Part of a small language model's weights.
Size: MLP 1152 SwiGLU, 78.2M parameters.
Architecture: RMSNorm before each block, rotary positions, no biases in attention or MLP, untied embeddings.
Training: a variant of Adam for these matrices, 1185M tokens, 4521 steps.
Each number is 128 + 24 x the weight over its row's rms, rounded and kept within 0 to 255. Layers, rows and columns count from 0. Numbers have three digits each. The size before them is the row's rms in percent of the matrix's.

# layer 4 MLP down (transposed), 1152x576, rms 0.0396, rows 172-308, columns 64-95
101:110145120139092112116148094104104122148132134117122118118147152126137083121161089154123115130146
093:152101174102181149102136147157139126131112123112135114126164093110127181151124110145135181110154
097:090159169153148144107135096161099120082131110167136162169084117134144103136110117115129097087144
103:170126099135121093197156105126122105136104105120098142098132133088133088154116159107154183122083
096:114155150121103104139137117097162116130118114166135168132117123098170132141166159119161161146091
098:198121151174157113114141125141107110141125169171135105080116119160112180103122110130105120149127
099:146144105143118106137148142133113133121141101144102142110153165110153065107108100108096116115150
101:129150125108151128108103089058128077131139089103126091150141098102115163115128097141149165167140
102:144101119170148112129109137126140116117156133146158132128110126125130147093119098108097116125112
099:129107119051139149139156130177143160106141119118132111117110129193139145132132118151084132110145
100:095114134148116104135130168153112115122095147134174144103168107104114138098126122114152164132120
105:141090115129153117082142120139171126150103124120169075123117136148128143109143155067128098128069
096:162155075073152129104158182121143145131118140124162054141141148114176094135136113092129163121099
099:153131119146131101099120096122148152145116087116136113107124150122158069132113143143139135098117
105:146107120091112120172149134081121147149153128127114117117121096126137112155158132137102183162141
104:125095098163144120133153138119144114149141130094155141129149142155147116129132108103177077126141
095:112110120120124125158135168127160156138160160138113119133090104140129119157121159140123132128090
096:116114129153100122094086138121148147099126115146125097172118115133108165157169122136140144136104
095:135140101137153171119155159122101095145107137139094126165189165126146118088097133090124069114139
101:156140096092102126152098156140141146114129109121130117149131156121134118101134147138151170160146
097:138091126165102153118134161122100139105113131168162123155104157152108146102127145126146078122138
098:144181116119121126105183144116116099163139130112083139159116131125191114123126095073124160124148
101:130145089145132131114125146126145107137151144115110123129131166104120088086132150101138099155119
105:145120142164122106160111120107084123121135116165140130147095123086101157136147118125117173091158
099:142144113078164163157124133130200111099131091125127152155136129131122131143092088137122130124094
081:107105134135138099119178150097099115123173142140133120128129102142121148142126117143159111113150
103:190137111119083113113174118123146087113142113094144153102148110118162098138098094105136153110117
099:107112116109139144093122124171087136117122129161109126154102148132101155126182123134105108100138
098:168094153136138090137139140114180129127107125132101141118121094113106185104157155158120160176126
094:167122107124121103095151120111129096109139163069124108132130156129146107163117128138111092079113
099:136087145136111130102088155134087114119161128132125136176115141100136161079106118143126087104121
103:170118143089111137153143149132154162156116151162129083115156114070098144109127141147137134163145
100:117170151123149122137141095176158097146116150125126103129164123096109111088163146138133130117146
102:169129133146157106151108147116138176121152115088073098092127085066134080131126104144127206152130
094:142110132139098160160148119113124119125145140154144103113163138144130148126133131120104076135148
098:073138139165139115134118112131085141121144095134121133146112126196115153130105140119116075131137
100:110116114135141129151126122122107164104141116130093115162123137144144137141073155107132180110114
100:127124143124167137141119154135100131140158123136152166119118150117148096122133133115130098130108
102:109161160151079162084127080114152139109112125119166119135109086077149119104143131126124122133160
099:121147141169092144133112168105150138140121116148118166089166098136075101095134179164152140136114
104:141135132134154112139124139107139096128142089154126115110090151121162124119127101134109159103146
100:124116130122106121149148167120111131158092163162133109084184147143140143108164107142123135129130
105:154088116140120115114106122104124098110098129122137161168154169163097133127132158133137092116144
100:156126150110095130097071087150137143115159154131117134120090097118143147142143127150132145127119
092:101102118083092110143118124162122136126136126115120146181153128131084107139154131154144152114145
103:164137097078130131140113093141142136100121135160155121120173142129183117137128127126096129123121
090:166138121144163168143160104126108063133095107111124109156138169078093108143089110145127145163083
096:102117124100159153125075144145081103120081094115162140122133127132184099146086133115140122138122
097:134123165078145141154102156078112133087122148126128134093113131108109124120138109132118147091148
102:104143125145116146138069156133170066146107150166133162143088158150142128120137101101147078106131
089:131104143151139132111131131123119111131121101110109101129172155123113109107124118173170129159147
102:148133061137096121117137180152106098101133122121111096129114090163174153081109158093161127106129
105:141099122106102086151136116103134139130150118107107102166128128119148067119092123102141133072144
101:194120123115153150104136123105122136079178109151153107136193131139113157132118110119117098124131
091:113141108148124117151117094119094146154122118164112143137096101141129158117127099118148123128155
093:134143129129159142107128169157116140138067136170176095138109129142124164123102138130109137120118
093:169165157174155118106151153137156135128119086096128145107125142143155081086126143133118165149164
095:133130153142143148161114140124151138153095088114131134119162126122096144143149128092101103131098
101:159085099148169063089128139125133132126124164127108093128124138170156128127063131145144152140151
105:133158069085100118159143120134137092133164121094084106116144135135117121176103132102152128157141
104:151126173138158155140121168084143139101140103124126126154119116155113131110137118130111171125135
107:118125091123122137124141121146109138103158124120138081139077099110157111127112126117099091124103
101:120108108136156116113106166098155076108151138129123124175138130160097112117084110128159082132161
102:107112137099131169125124088098119130106159096135101127142149126105188126137129135137156116155115
103:126185156104115101164141134137150113111134117116142154161086133131108169099113168097150127146142
101:137109113137117136165130095113148168092125130134122165134104118156139136118191136100063137088145
100:113125121148097156133160144135107132118153082098134072128137074121121127120126135139137133163144
097:141133137153120108130120146133102176097091176120109074125109156097158133166099156166113109126133
111:132101134158142120121124114165153167089094156124138153128085145146115114066090161112138163106116
106:131151140126125099127164141112143129149120117099135111065163166087172156125096093128117088118125
103:185099162116138100124150152109133129177128107107111149152113102138049106130114163134071141134096
099:107133128074112149086114153139082138098106146109141128159149129122134093133133122100124163127116
094:151138135124104154105104124176114119185115112135103126121066178134078121132110101128120098116161
090:122094138129117114157101114150158117130097124133153126116151165121159105134117115148115121136161
092:142092154122110127133150142085144156128199122118129114132123127128128161113139104139129147145126
099:129136083126155141112120123129145124148131098120169145131143104167125141092080115109136118130165
098:159120157142144149102145150158151119138150103146117119094167122165169122139112114117114127101111
089:138101066087103119111144148138169176135176130147124142120136104134124110110167089090114135108175
101:140129117139133152135166152161060125124108149116137114098126103131144128110136157103121094151168
093:129128155130094133142124137120140111102154113143097114114129138134140107127121124141123150129170
099:148107135102156158099105089093128150177170149097121152119139126178151120137168149113114109116098
095:137133164141102177104126091125107160134115149140127130108118159123115101156126102114100095138075
099:142146154163119159126102126094105113117078114124125111157089137101117142133122124131121139163105
093:114099121127109133127107101138099140148142098158148152186135129143138112117119127114097098125146
095:129105145163078116098108106134123093123162135130127129126164140125133100132118093132173101117122
095:125166119159104153113125134136113120143103066151102155104132164096139128127106135129123068107154
098:146112107122114142102156114155118181092145131114107132089094132126155121152135100099080079113139
089:125118134135113136108131157122127139102142156094120156127098178095139108111104154130140137132113
103:109142101150167102140141051154102109110107155140141111085104139159087137126148155110135106134138
101:142176128146161160115145142144133144135098123141124127067102150114079122117107134123123149103115
102:082131129148136144127108126131149126111109090118120142120120116148095142149149178140113098112099
100:167063107127148140145093116129154110126162161149096100156150122131120115122153148077133132106094
094:081145124079124098124138141129116138148116127138099134150144127099078135126125176153134126127144
100:121118164110149158165121125153152100124133114095123122160147096103104115064131115142098184137108
098:136120120120103140106135168147143168165144167127146105103081140118127122129163129132099139123134
106:136169158143103081139140158119173101166125149080107108162139127132120096126080146169100151087156
096:128079100186093130127130110107128099091153119147118094146082160101117160131153138137111087156107
086:132129137141100118134116147119166139119111113116109100080104137119104135113125101120145093146137
101:132103127116099135108145132144113162143131094110107140119114131140099119156145120142110165082136
099:132114085164110170122129119150136149155109141158124188142084114133111132179123165140128099146142
101:087145128114125122161127150146088158135063144105114181142145130097167080132151097086133110107154
105:089151111112142098120120150152104157144128136146139121125124099146119179121110111114151115111148
101:139089125116127118063133113108118177153149108161127104164099131145134141080102100060120098102124
103:125142122165116108124116125128150096110113105114108127164136148106106145163121129161140134155142
102:134157155159137164082142120162069110142096125134161104108131122139143126120179103120138104124114
107:139102144142120131132107127125109165157124111087103121099126120148089130128087115122105106102150
099:172103168076150153117093160140156128110131167089129133130172107091131161150167107107155113130155
107:155146119084142134139139154162151121121102140116113143137122136129083080135097123109112126148064
098:171137146135119124152169096109117116132120149059147120093158138120091129133129097134178108128167
100:165129119103121112143120131151098107138083115129087135079101112104159104125120104123156142094135
109:101159142095161132116126121141169113116099158109095152159125146110112105123146122135113195082104
097:111141113137151138102112168102120120124112162148130117122144118113104118125157186161120148116108
089:127109104128150171107131091116109121110123085112126115164148120118161092143140092092153144118137
093:135152113105088119136104145115171130138128127109137163167116160103073123126147126104132177143182
092:122177138135148191104154107109131147119096094115152153120153160140178125079064136123168151111107
097:073150109095113149134152128129174095169133126090071126125188142123127111125117158105139125154105
086:149103130129150169124134135113103131120145103102144140139143157093126167136112093181133126146164
093:095092136103190113108141128094084124117110142078113111117134140150134129115143147101081099095140
086:119096134124202158098111096117072129141115120121160132168160135118111111134118123139135102144112
097:123161144137106173136134166144121125135138090134097124120155108062114126104147128117127127179134
098:114099099162094113089125124154133113130149171127126165045154140137125136127173141129138112137131
098:127148099097109148134113113116112079087126127148172112121109129126090112112099138141157123143136
098:095130141148123133129079115136120155123165127117115128128110151147132127115111149122134111101092
100:124113090111158101121108116166110129148128151110128107115130124114146126145107161105166071108147
105:100150168138123151164103153104108136128140124059153128114130082044150125114174175108099136115122
103:135109143108131157121067147115141118081143138141127173131144107135133118140145146141140134125149
100:157117106121096147142138129141113121081128136126180148105102114175116139131153130128139131137141
101:171134154153132108102108119113171138160087130128106098140123135143103129132082142101122139111124
108:131105093139146138111136118133111126090185138193128145114129118180100095122111163142160042116087
104:125145121102166160103119125106139109141190178168099131155097105113127091105104141131103138095128
102:134162143143095126145128130121151128135095118155116129128105119122111130136115107130067080093107
100:116134193149111134144102101132098128100135078140121141137139121136078119139111142114111161163120
100:144142145119132126122117149133156100139141117118121139100119149109147102126112153112104196097127
101:126153140097086119107180121112104155093109129115122127096112109145107140144130126134120102172099
096:089150142114142120100109151132123136129147157129152109088132112189112112098148149144145141125095
095:089077132137133100113091154177101105125089121130148107137144125155115134120077118128121147177150
091:123140155146142185135089120111134147131132109101155137096111122150145145137148128142122154142112
# layer 4 MLP gate, 1152x576, rms 0.0443, rows 173-309, columns 64-95
094:075098127150148098147122148136072114096100166196081121143114133130141094177136142103127116128147
093:128098127129120124172121083103094134152130145101127138112114140119118087113126138151151135151170
105:138122147155110133148124145122134120090115134134116100193118137095127153163175142125124141175109
092:091126126111159124119132204136135110118103121119142112121143139100139165089125149104125129139130
094:072117108151144130149091112125144133118127107130095117098093135127131155126137155129143130133093
097:172141143124125116156133150109109171139103128153132134133117117144184145131133142118061114133116
106:076099111141123159141120116121091112129102077117151136096140114127112120104154144122110112123129
100:149163150130148138114154145112121153125161113119150114127123092148190171108139140156130121071147
107:105148149134091129138158165128106103144125142153133139148132178083121108117138191126126082113096
098:154151102179125169124111095112109157162131130147115142139127147136104139141141104119066132114170
109:081139129126142103092148148137129182123107131162088077139102085111138151109086117131164128088132
096:104150132147130157165112145166119123111145093136108141114098125103110134134149141122155099111136
097:142130093200127126140137087098163135137126109142130113139089154115138118099131115125111100134117
104:169167097135091143106121132151152118108142113140126151130128110140143137114158144124130046114052
109:118104143165121151115156144102129120093109154119143114113158126151138156118162114118113067137138
079:083113059138115077136138132124125156112151131109151141144099138134144128168131138090141101098095
100:125128093189119146126081110131130125104138117133148141139125129104181102114110177142054146114116
093:105125080101154102129097083131148136088138104139122118158092123116108106098104142088146128099152
106:138131198140092088165158142085110118128122120161138126161144101120151115147124145165117106105182
107:121106120170105153151138139100099120131133080098104105119103106144108080133166134123120111131145
098:126124136158134165168068122106107096126142074139136120140119099097089088150182132128147128153090
100:124172142138100109098097129116126164105159110140135099156137084116125068130134158155105089141136
100:120148117101130176137111116124104110090131166141103157162147135163082132121102131085163136132082
095:115138136166134138131101132091098136103166168117144160133074109122104090141127133175096115110153
107:107118147145130106156107137128144141146151108146121092113079157091145118110124166093103114150125
108:145114110114124117092136138095114162130170163117078092123156098168114120109166121172121109121131
093:127123121137104077156113158157106127131111085098127106108071186132122134135124148149085096106179
094:135129118136128163149106111135154152144153128141109127117124087161159121081114131124145087114174
092:145172148135132132114158126110140157103128142208094141135107104205117155114110120128100118096135
096:125108125127093131143095154106170111117135138143144119128134115096169167108122127145157147140118
098:079112124134119157129153075136145091126111136120163109124119147128126117157101142114115144085155
097:131129099129128156169122100148146161127133133104118139062102083127131113123172135152138120131143
100:136138101163069146124143114149094149131137130194095147107147118118129115121106140122145113090156
097:116129101140102132091085133150127184124118153112148160123126125173155096138148160151135091104158
095:157181146181144166136118124124107073112107103146139115145125083112120123125090161126077129117094
093:107129147144138118155112129171112109175121131153127146186103177160161116147136139171092126093116
099:133110172105048150139108104138143116159117107142167131139089134148116119131150146164147110105165
103:102154145142121108121123141126124124127115142133139168113137133155182111082109147128120106122088
093:164126138126131135114168110118157167115121107129128158118108117125127137133128120145149114112109
099:136123127146081148095131102106147213147133095132125194113130130138114133125123100124131136142077
102:125134124122118077181116163156161120139207118125115159142162159138118135115101100095143108133110
113:115132138123077093131138138074138121118151139142155138151165116151122131131122136124105098132132
096:143105135124098142156173091107121115123138120135099142126115134178131131136143111176124117100211
092:124122132133120138119141117130092144122098140114114126118148149139117114103156112156148148135128
097:157142136154130123124114147121143129120180135140133136109139098143140159117177121109135091098107
083:119104136113136124153110119115152087098111167116117099145126087133114111129122094127170150155147
091:160112152099112105112150136174121139130103149127131140139112120153143107113130145143160117143132
095:168088146140144142106099143156087190142129109148122121110146151158136111123112115115130101105134
102:129148111146114171122103160156122149146137140137148145102147053103110151107103119133123136114151
080:133179131128134121164091125111135115117118081114145149122128128133125127170122176120151138165132
098:123159141124150129130106097132161135103090093091126142152137148143164128127130169129159114132100
108:129102104126110116166090164104104125148146134110145157111117081114146123114127122137118080104150
103:159148144141113137109136125125107101096175114123134113114116128142099115127149181134138093167115
095:137142177155116137109125175111129148122142115137153108110148151106123093180145169114100116134105
098:151149132163117160114110148122144115147135128116142134131131147095115163131126105164093142146132
091:154165147141126167143091109105103144138121135109122129128088127106133111099133156163105126106125
094:108146168132113133134126128114152146139138140147111116160114138162167081156121122148123129106121
102:151160118108117153139142155186143136133112151123100130153114104129125116091170121115133136116120
120:144166100074125149129155144148150123113127108160122109163109129143139130194140128112134095124109
099:103104096174138099180116117117167101125130073162144135143125115115132189150126153125101088140140
105:132116140157099101124166142104129129091158136164123148104114143151160111162122124124114109082182
102:104136107103145100119144123112155077179153086185127145143112098130126143158141108111113140157152
104:120153140187107162169113148135112087142150139182143103098111109121129137103139138094092078160116
103:135120139134097096179117122163152135120134104141115132136109114100134082138179119100113089127123
103:126121136135134158107134147140106149083091172111124088133120131141167138159146079128081139131118
105:149097095146081113112138110124193142132123145114157104133126135130137152137167056131134118128145
093:124123097112123117150124118106131156160154141169155131138164151165120126107123137104167139103120
122:132150111115147149118119142143148097146148109160160135130122113165122111136146089136072109105143
128:168145094125115125157128102141127107142143155154121140141090075169117049131177163120104071158129
100:134111126141125101145122104100122136092114092114125144166112112120148155136171143109128083132158
094:133116110134129152147114081135141091097142100099134065126147108065163120101146129148151111106147
091:127143103160128140140135095119105078132117122127103097151118129106164118121155122135160159109112
086:099113120141137158148135099123102146099165125151087137117095134145116140167147097105123130091123
093:135126091133107136103148114120115143149097138155116136114138103152128105139125101150107148113162
096:119126119137140097114063145127180089092098149085105112168098093125143116108162136129136111132153
095:141126103105085127122122108087156142159134105119121138091132094127135100125157105107155085125148
099:122115184164107106146112158071135076120143108141165162114126126112106126140091157119102115123111
103:083112100133116126120151096138122170154145075128141148093074122178137105120136147108131123093108
093:095156122102111133149114124148178149131202151142122114155154135121141118139158118164129104133158
098:134126133161168147149155147115137137054134111117113161115106169145140115131141175108127141127095
087:178142149113142156118110122101084171142133133131122191113130152135159080151123116160138081115124
114:091158089152161147146148147127108140109179124149137111095127112166107121120102102068143116158153
100:135123096135065128117126110085160128145106082162133115165121114103095156149118157101103102111145
088:151112127121154163136127189109102117078132135108125152109152101137161082131151159129143139138115
091:150129126147111142129090119127105146127107073132152080162099120109141091142112160102044102104153
092:110179136122110156174135165159160130119101132125140132147149100084107122170101129119106110142148
092:116142169142145156124147155147096091080088139135159147121131159155147097136160155116161112123135
101:136093114118158110157141178098123098141149102110173110156130090143142156139081083098127149139163
100:180141093186147152134082141113110159097117105159147131152126148164141137107177117091149113110132
101:151131128103106136145134161096060144150141135136109128166130095119149099103138136096131092094116
098:105113110109152088118108118100111106143107149152176150136106111138142133113129125170033089111111
096:161142167137125184126162127136150088120127168137131095117124090170139097095149123101123133177099
104:106147104112093133142095130147117148163087123176083117141086109118146154082141172123139121134148
098:132156144141106189162135060093130053141157101169126126140113114142142137108135121077171140136148
105:176142116127138151128102135124144115162139126080118147138101135165127120115152142119151140126101
099:122143123126131141149109099071134117138106125137104082137103154130124136117161126163124111146149
084:133103147097164144047133094105161125083123142148140108114083096100160113111136099144122145125117
102:118124119096110106141121113113125117121118155132126123135125115087160142153176093148139113130158
097:139156134128102132172162095103131131089116106137136152138129110114133106138121114113138134120175
100:123149126117076100176114147125124118128096117106081155125094142094112112079163136152120132109138
101:145137108143111085159127131108138104138159118140148140140139095127125110111122153099117110116156
097:127164160112113141138115121145197101108117136155142124098107108144119105082156152133091126142116
103:099125102117149116090115133125156133120106159116136128126096114197079108108143120154112139155122
102:160101139116127107155101135115129084106130117132091133114117100108112114133117139146125089137155
102:134137139102161073146135139131153139116146154154150120131146089154153133113146113127135135149183
094:159106121109121136163144133095118078139128128129123150090129092139116115105109123128135140117153
112:135127132169151134118110152102115144145120139158166114156122159111152167142112109145097106143107
092:112117104178108120135132138152160105137071145128115177123129106136140129087144138120137119162127
104:104128139130128126124168113104162088089153111169120091131149113160143167125161145094154119158151
110:112166129163130147108130110109153124124172131150150133138110124179086145100142143150116123073077
091:110143133152104123148107106111111178152132140104186093135118156119111149134101152108137115140109
085:190121165065138118108144109130144150112167096118146121116097104151115119114121117127074116146125
091:122097133113114137132151101115135096142137137138159153192126107138135153123109101123127100143136
101:140168107133125139164151078124175177100134132131131105138156117146137161153176103156147091125107
100:121105115156140115109129173105099144136087126151140130138099136181156136138140097115134161097090
078:151169153129123094149096169148178117155125148107147148140123122118103105086154151132139120159110
090:127188139095112156139141126120132111138150146155151143107109118150133118149102114110120133128116
074:129119112086151115132142157132105120127138113156173127109130146118193132120114109155168122166106
110:136117131118095108138143092083121103131116141169137146140099078114108115152154091142102100142145
104:160148108130096107172135124119139116098100142145167156130095095121142089137133131095139076128198
097:137180112127129113076118110111129109143144125117123188133146128157160136148122170144144109138147
093:139142152137132155147180130092123119150168115148146109130132097099153122141152082142113125142175
101:154154090105143183125152092129134149119096096111162161177127135142093118092128100144175130122141
133:133160103109089109171116119109125116142145146122107153161147086102169117166190170150144096130117
098:157168125126142105133128137129117133086126128091146104134140089177134134139127124146149128183123
097:146165100141136144099087129085138099143127116151082081127125130150180116135124119137139111160125
101:134109118186122156127087124136094171141105138119112119126090139138136096124126139114059097105123
107:115161144112113118125153138115102135134112140132123099193093133187156120123114107118157108129097
107:134141132155122139151088116128148088113128147154105096101100086172161147130115113165108130130148
102:129176117110115167147186136110108101149097180157135150108116097153085120104107103181127105115131
101:153108131119109142134126097124170134125086111103093172132097106144155057128134086099148093098105
099:144152109150096135095099117153139151114115096099120100128130108159132132142136100153119136110137
100:098150105137129151158125127092113109100181094139127154165091088125112156119177137106123123140126
090:168144133141145124138106151127106129102124152128158093133088157127119140125112125083134148118099
090:142134100148135158118131160140109123126146149089181101108114151115089117096107161106112149148134
092:118119122102141103126095126137163099145140043109124093180085097112110142142186136127110121122123
114:118120121140120100142119139092143127123163166128155142094148132173137100117152132126135080084141
# layer 4 MLP up, 1152x576, rms 0.041, rows 173-309, columns 64-95
092:106131159114118103126138134124128140167113166145091155136130123128101154113157188161146102114121
095:132147123098114127132158089147122105155161162139089123114130079147121121147124090139102114101104
106:149200085108133158128154155092187109119114127104165117153163129100123101156133124151135139126114
096:126108125118140118094107110126097160137128163134102142123111127184142182149142113147140104131124
093:139117176141141124096112125110086097141130154118146167120161131126122134082145148134098118138099
098:161141188119113132152158155098123103135121095127115140176132112157164138120125152107135118143103
103:106123144123121163148131108139139079122095144136130111114145116130123135144117095128129107115122
103:114150108130099129133129182174107125110096108133092121106123129153138163074139127076159147124108
096:098143115110146121126114146146126121172133141149172130103183130105106138106144136132128141156115
098:152136105144100108167148157125140148146095147179088145142149105173144130117124105137129134139138
102:135122129164125080164079137134179122110142096123148109102154128124120166060121127084138142145160
095:073135104100137143148138140147175122104146113177086127181133153141076118156127178128141147163133
099:150121124129106163104140158117166116126149139145152114108157133140135140122147122123146143135131
105:173102127107162117168128073084136166175138120123120140113148096098133150151165175125107131118123
105:093155088167110179136160159111140129145127127113097187112117109122145111077138167138119141127136
090:151182148115135178137129118111148113144120117168061134147149078115105109106126134133111153162154
097:138122136099133129104142168135161113124132140121136167126125121132151139137132102120126139129158
097:179093124145119139106121108138118171129094129126175178161139068119078196141149082152124152105096
106:109128159147117082120115157089138134138127065109131096131119130136087139116156136150118061108155
102:090139146113141108110096119124100085135136111183155125119108149173132130119134101123042113136135
092:124163164134136158128133128148129091105104123105104121134129097072129131128182113117144140112100
098:103179098127135127125089099180153077114120146143163176158134133167134130123111149116112136129131
102:111129148100147105112095083136112137145101161130160147095162149148144134159130105157100149130124
100:126079087116116138148119093108182105110120129116100091148112104110134141137125158147136133153119
098:104153143198139128139110105141140143146107145113161128143105117113106109122116135141094112143112
103:132145123127110078152164143163067135144106166131132106126127147144169124105183106154127113106124
099:134135111175135132125063139097116083104187123149153086153172146101140140138141143139091136134173
095:113096117155125110160085111118116098136166136115087128132150132128135105136156161166072144134118
099:132144113142105144154136082121165126104160089144112105102138107088094142139136124103128128111171
099:136106103140157088105126193127098151175157178148121104130130115137150090107103113095123107132105
101:106137145110160141119129147178119117158125113122140122122134156134125131108119123115103106094106
101:136095108141084148133124122121112072078150127104184146116089144114096123107152119108115148191113
104:165131142178141141105136107092118137105220120101136126152135098118146144118121110109128107152129
096:130126123145149138103106147153128127102163091168164140124099119091130160104125160114113107114138
099:090098131113093138141096115139099114131118135137136127152119120132119131145158120154132119102176
096:094083118151137116118094115088112117123101122145136134140102133097149149108108126105113135135093
098:136099126118103149079097098139079122108143140155142116108145105135109106105153123124063126126141
103:130113151127123118134134102103160105112141063103145137119146136096151120156110115129150131107171
097:159115125115140125110147121132119124122095070133131082147084105095137124159121126156115123117134
101:161120153114157145110126118134166131143132131115162110128166140134134092141134140174119098173158
101:194113134159144098168123145144174160140123099120092141098115143129094141129098122118146113118066
104:147162081114093122149135144154102127114153128119118105134127104151109156137133119120144137163155
098:125180173135130153129116103155121149107089123139163137152106142099120143138172097159125135097115
092:147161154151105150097135099112170126111124073118120116107135112166128190118147120132137140123141
103:118108176117144125155103140123075105114131128114142142177187092094186124108161103113103110089111
096:113098152120140123113164121139143067151116158115090147143146126112130108120107091168118134081157
094:142128112146140099117154103117118151100123088190090127160116137117140113127115121135153127130086
093:147148130112132135107115168119127107133099144091113122157131167146145121077176131170091120144142
103:148109086146119086140152147116121177128072094116070119131121142105138125119173181122128108117100
084:137160145077128121121118150120117098137157065136158144138173152104113164153104171161142135180161
100:130111123138148093173134117105134166157160118069096138096075124147138083127191132120115084160108
106:124128122138119172108152150121096081187106137112092153167135145123113122093147110109141120103141
101:176151123115131185136105157097088122135111056138148119118208114114164103110151131139103129088172
093:099137171129094136127143122111154146147108064155112141135092115116171093164128107121113146119118
094:149133100131129155140120111127107129083104139134130145100154121125103117106138113136120156135115
092:140154113114148174144127144137126120096109147158117158117168135113121149124107128107159111134171
095:146109124110130128106145123162155184107104116140138158146103103090101134099133100118134155133097
100:116085079139113081140120165161139127112143097114104104123121132128077134131111150140084073136127
103:101121124103126129104100161135131183121092148131134140131095098154180139159110116143081133153107
103:169121099091144113114156119116104093134116169159092102156125136172085125125153104167118130117128
104:071120092143148125180087101132111128126144163159172130046097128097112102128158143096117129157140
101:137114099120136124155143116144129100097144124124138172147141137136124143186145152131089141101130
103:103086145099155141118101136118113134117135146100131123092161123118090133116157108192130137151148
100:112142095099139165081123141168129118118113117128121086134137101181126105098130120108156114129159
101:144125095120087101107142151132092150139091123131127121140106102105142140141151130134117157116076
100:134135116136197114123136124103097120111133127113117103126143101062116114111114115142121160120117
098:117138094100160122095126119142093164162161173143118160136161114165169066117158110163128150121160
111:104112127166099107135119142144107142107112111145125118135121137120106104076088143062169153146109
119:140089193097128198108132118135102143141133106134174151146134143137164112128146098133151099126106
104:117152107131157141114147124120114115150154152123091164115084136159134126141130118113132133119080
096:116120159096140128109153138131155156118132121138133123128134103118129095064115134100086144109149
094:131135173163100149112135113129120173117139081116126166162113178126114142171131156145137131119144
086:099056112129168139113118093094098147116129088125101098119095132103139131179134099135139131090155
092:125141159153134137125154203116130113134155095144138134132144183135122121126122093148126147164101
097:164092143129140085139149119138160146142126106110062155149116095167143106133103098100134104123123
094:113150123161076141128143152086135135119094143142165171158154122099141131101136143152122103148167
093:132132148145084160127160124124116122125151105130131119099133128102160115151118182104143083138145
103:143119090192123131109136098149116120101168146154135091114137155184149172134095102104112103112140
095:153121177121123114119114125123113131108082106144126158109131168149136119139103165109127153115155
099:138133105113112116100190155152121138140138128115138095139124136118131149099108127110106128120111
093:144124148110100119136113110130146147118162128129122098108073159115113147119120186113118141141148
101:101151122117105079152140124107144114130136147122157136170112128117109159089185128146103104135129
100:167133117140109153107128158128123114158139127142131146100126170160127117116165123113152143122095
091:167123112139125115154143125122092141119055104184179161107128131117143108106142159117103135107179
094:151165130083146119155123117089117086133115084154112089169135097135126138112065159138140143164117
095:125094172123110138159160120093159098145118103149135170146158103143116139154136179120091114137097
095:147156095098131127122118126111156150120121069158121101157100099140129148170167118129087125152163
102:123127132134124163133130130126085118126122135130154094117098115115111159114127153173154097068140
103:108173136102146114146164133098138110110171118125137147154162097106153096129122145138117147160148
102:099090124110138159096134089138147137106098132134115172123123105156135106134086132126135144126170
101:107086167149118122102100131108150155110133125147122163158152122119115137116150132112131122126132
092:120110125144108130145132081101115118099132123095157111116111101130116178170150062155128134128146
100:138147110138101087126136125115144160148100093110116109097095123100120114149125125158161165120172
098:143092155098159131073146112134146119177132111164135130161103108125142124137123112136126093124096
107:099109120128115149116131119076148127109153112149129120148100130116089140135117167129126112095136
094:126103117095129125145114137129134106124098127120114089128134118105120140111134115074159117112153
095:123139134157109091115102161136092140124106111147143137116146137146114161092106147129152132166135
103:139139172151110115163111131137109149147132120113162129134099140119095148154121087136086153177089
099:087114111130156178113128161136142115118178153140100113097113134137116152132131127098116129174112
100:110172084121086078122100134133101122139094126119125100124109118106113085180150143116107147053131
097:140132147158115141133124100107146127104148140112098102135121130142117134112147164132134103130149
100:135153151146107110102081099130128142154139167121135159161108110113152125133118137135115111107149
101:104132094117134127136086126111168105111126119112120123158108105145144116119106119136137088134111
098:184136133106164160099128118122066142134082138121139129159117113101147085121116130153122111100144
106:160134134124138141141099157155124101140191148144141099125144158097087105070125147135119086128106
099:144165110118114126165123121120121121135102126144114156115163107121172080124114115117113125091101
109:123140088084126136089123131128123124114099106155157116120119125125136092159121070122155164141139
096:131163126110133110139163102130114142141151082121136093124127139131121111113117128118172125104152
104:147146132090165104146129100129112127151115115157105127083109145127128143090111126104103142091080
105:153146109106129114113101147141120119117165141123165138145122075140151091123134072102167152131109
095:153113109110113126115119092164118120116154136082131119101103099118081071096140118150079128122121
097:146119150136152164114111124115153170137199060130163120141105147111131139122118131151142137098122
093:125154084121113112155161134174138151144094121126141117141088148135127112147113197152139151120139
101:153137164126184173137163120139097124162108162138163151125120141125147114120071119111107138145116
092:170098074109135097131129162152095180161117159117137119084139115110132138129163084148122106085141
082:160154177105146154106130110127135115122112130079146143119127149072101097075150120131150134206095
082:134163130078146107124194099114078105125132169152119090126126133134112123145088106073125150082142
094:123138098130138108174129128146164146165134132163176153080134113131158131149109120157158089122107
101:120110169160099134123156149140124138138121114154099121144117123148128158123156141153095111124181
095:135084073137150112121118110191113145131125126143164141138069134110133109118115107116103125113111
093:102139142117110147149107167139118127126154178088104147133147151119162120104143134102123176119054
093:086127128091114113125106108141112126173127177139115116137080102149137141087115158088133125148090
102:130112128123094122107144104151156090153128188133179093115089143108132171123146142176109108123170
119:102148143104152125153146116158113094117138110112104160187146121112143088132116154135146149085100
102:172108121156128090121135099111105154105140101109117123130130128140128098164083104141133121088122
102:136131131121116124116155128144150146097133180138138107159154126112070122160176123109104156150128
101:073127168135136104141087130186142099076157148175115112112085136151132109122127122173109135175125
106:145118140149146146149147130094153132139108102145107118098129110122097162126094128117105152113139
104:109117128119146128137182126120154088119202131135149155147171109143135123151152118117140124106167
105:116090096092124098139134147117183124143141107129163073110166197116137134149119113129155117121116
100:133159095107140119174112149123129121142132141146122125087169160124113113128115128094128125081128
094:148142058093164189160129159137152124125128124115137149114143135087121158090128130097143138144131
095:086097115139095165109106157117112185122106118111124120110166142170095072111110136141126105078106
095:151142133081123145153089087133131078111119168120144175131141135087156088098154128182146107155140
097:137119132115109121093146144125141100135108152122157133140158105125122128138161114127134117148119
098:114130115116146138145152155079123081121111114127125119126144108173143130116134116070121142148118
104:113134099172135134124111127116111111079176143111152159146139154148122110142136130125140140190086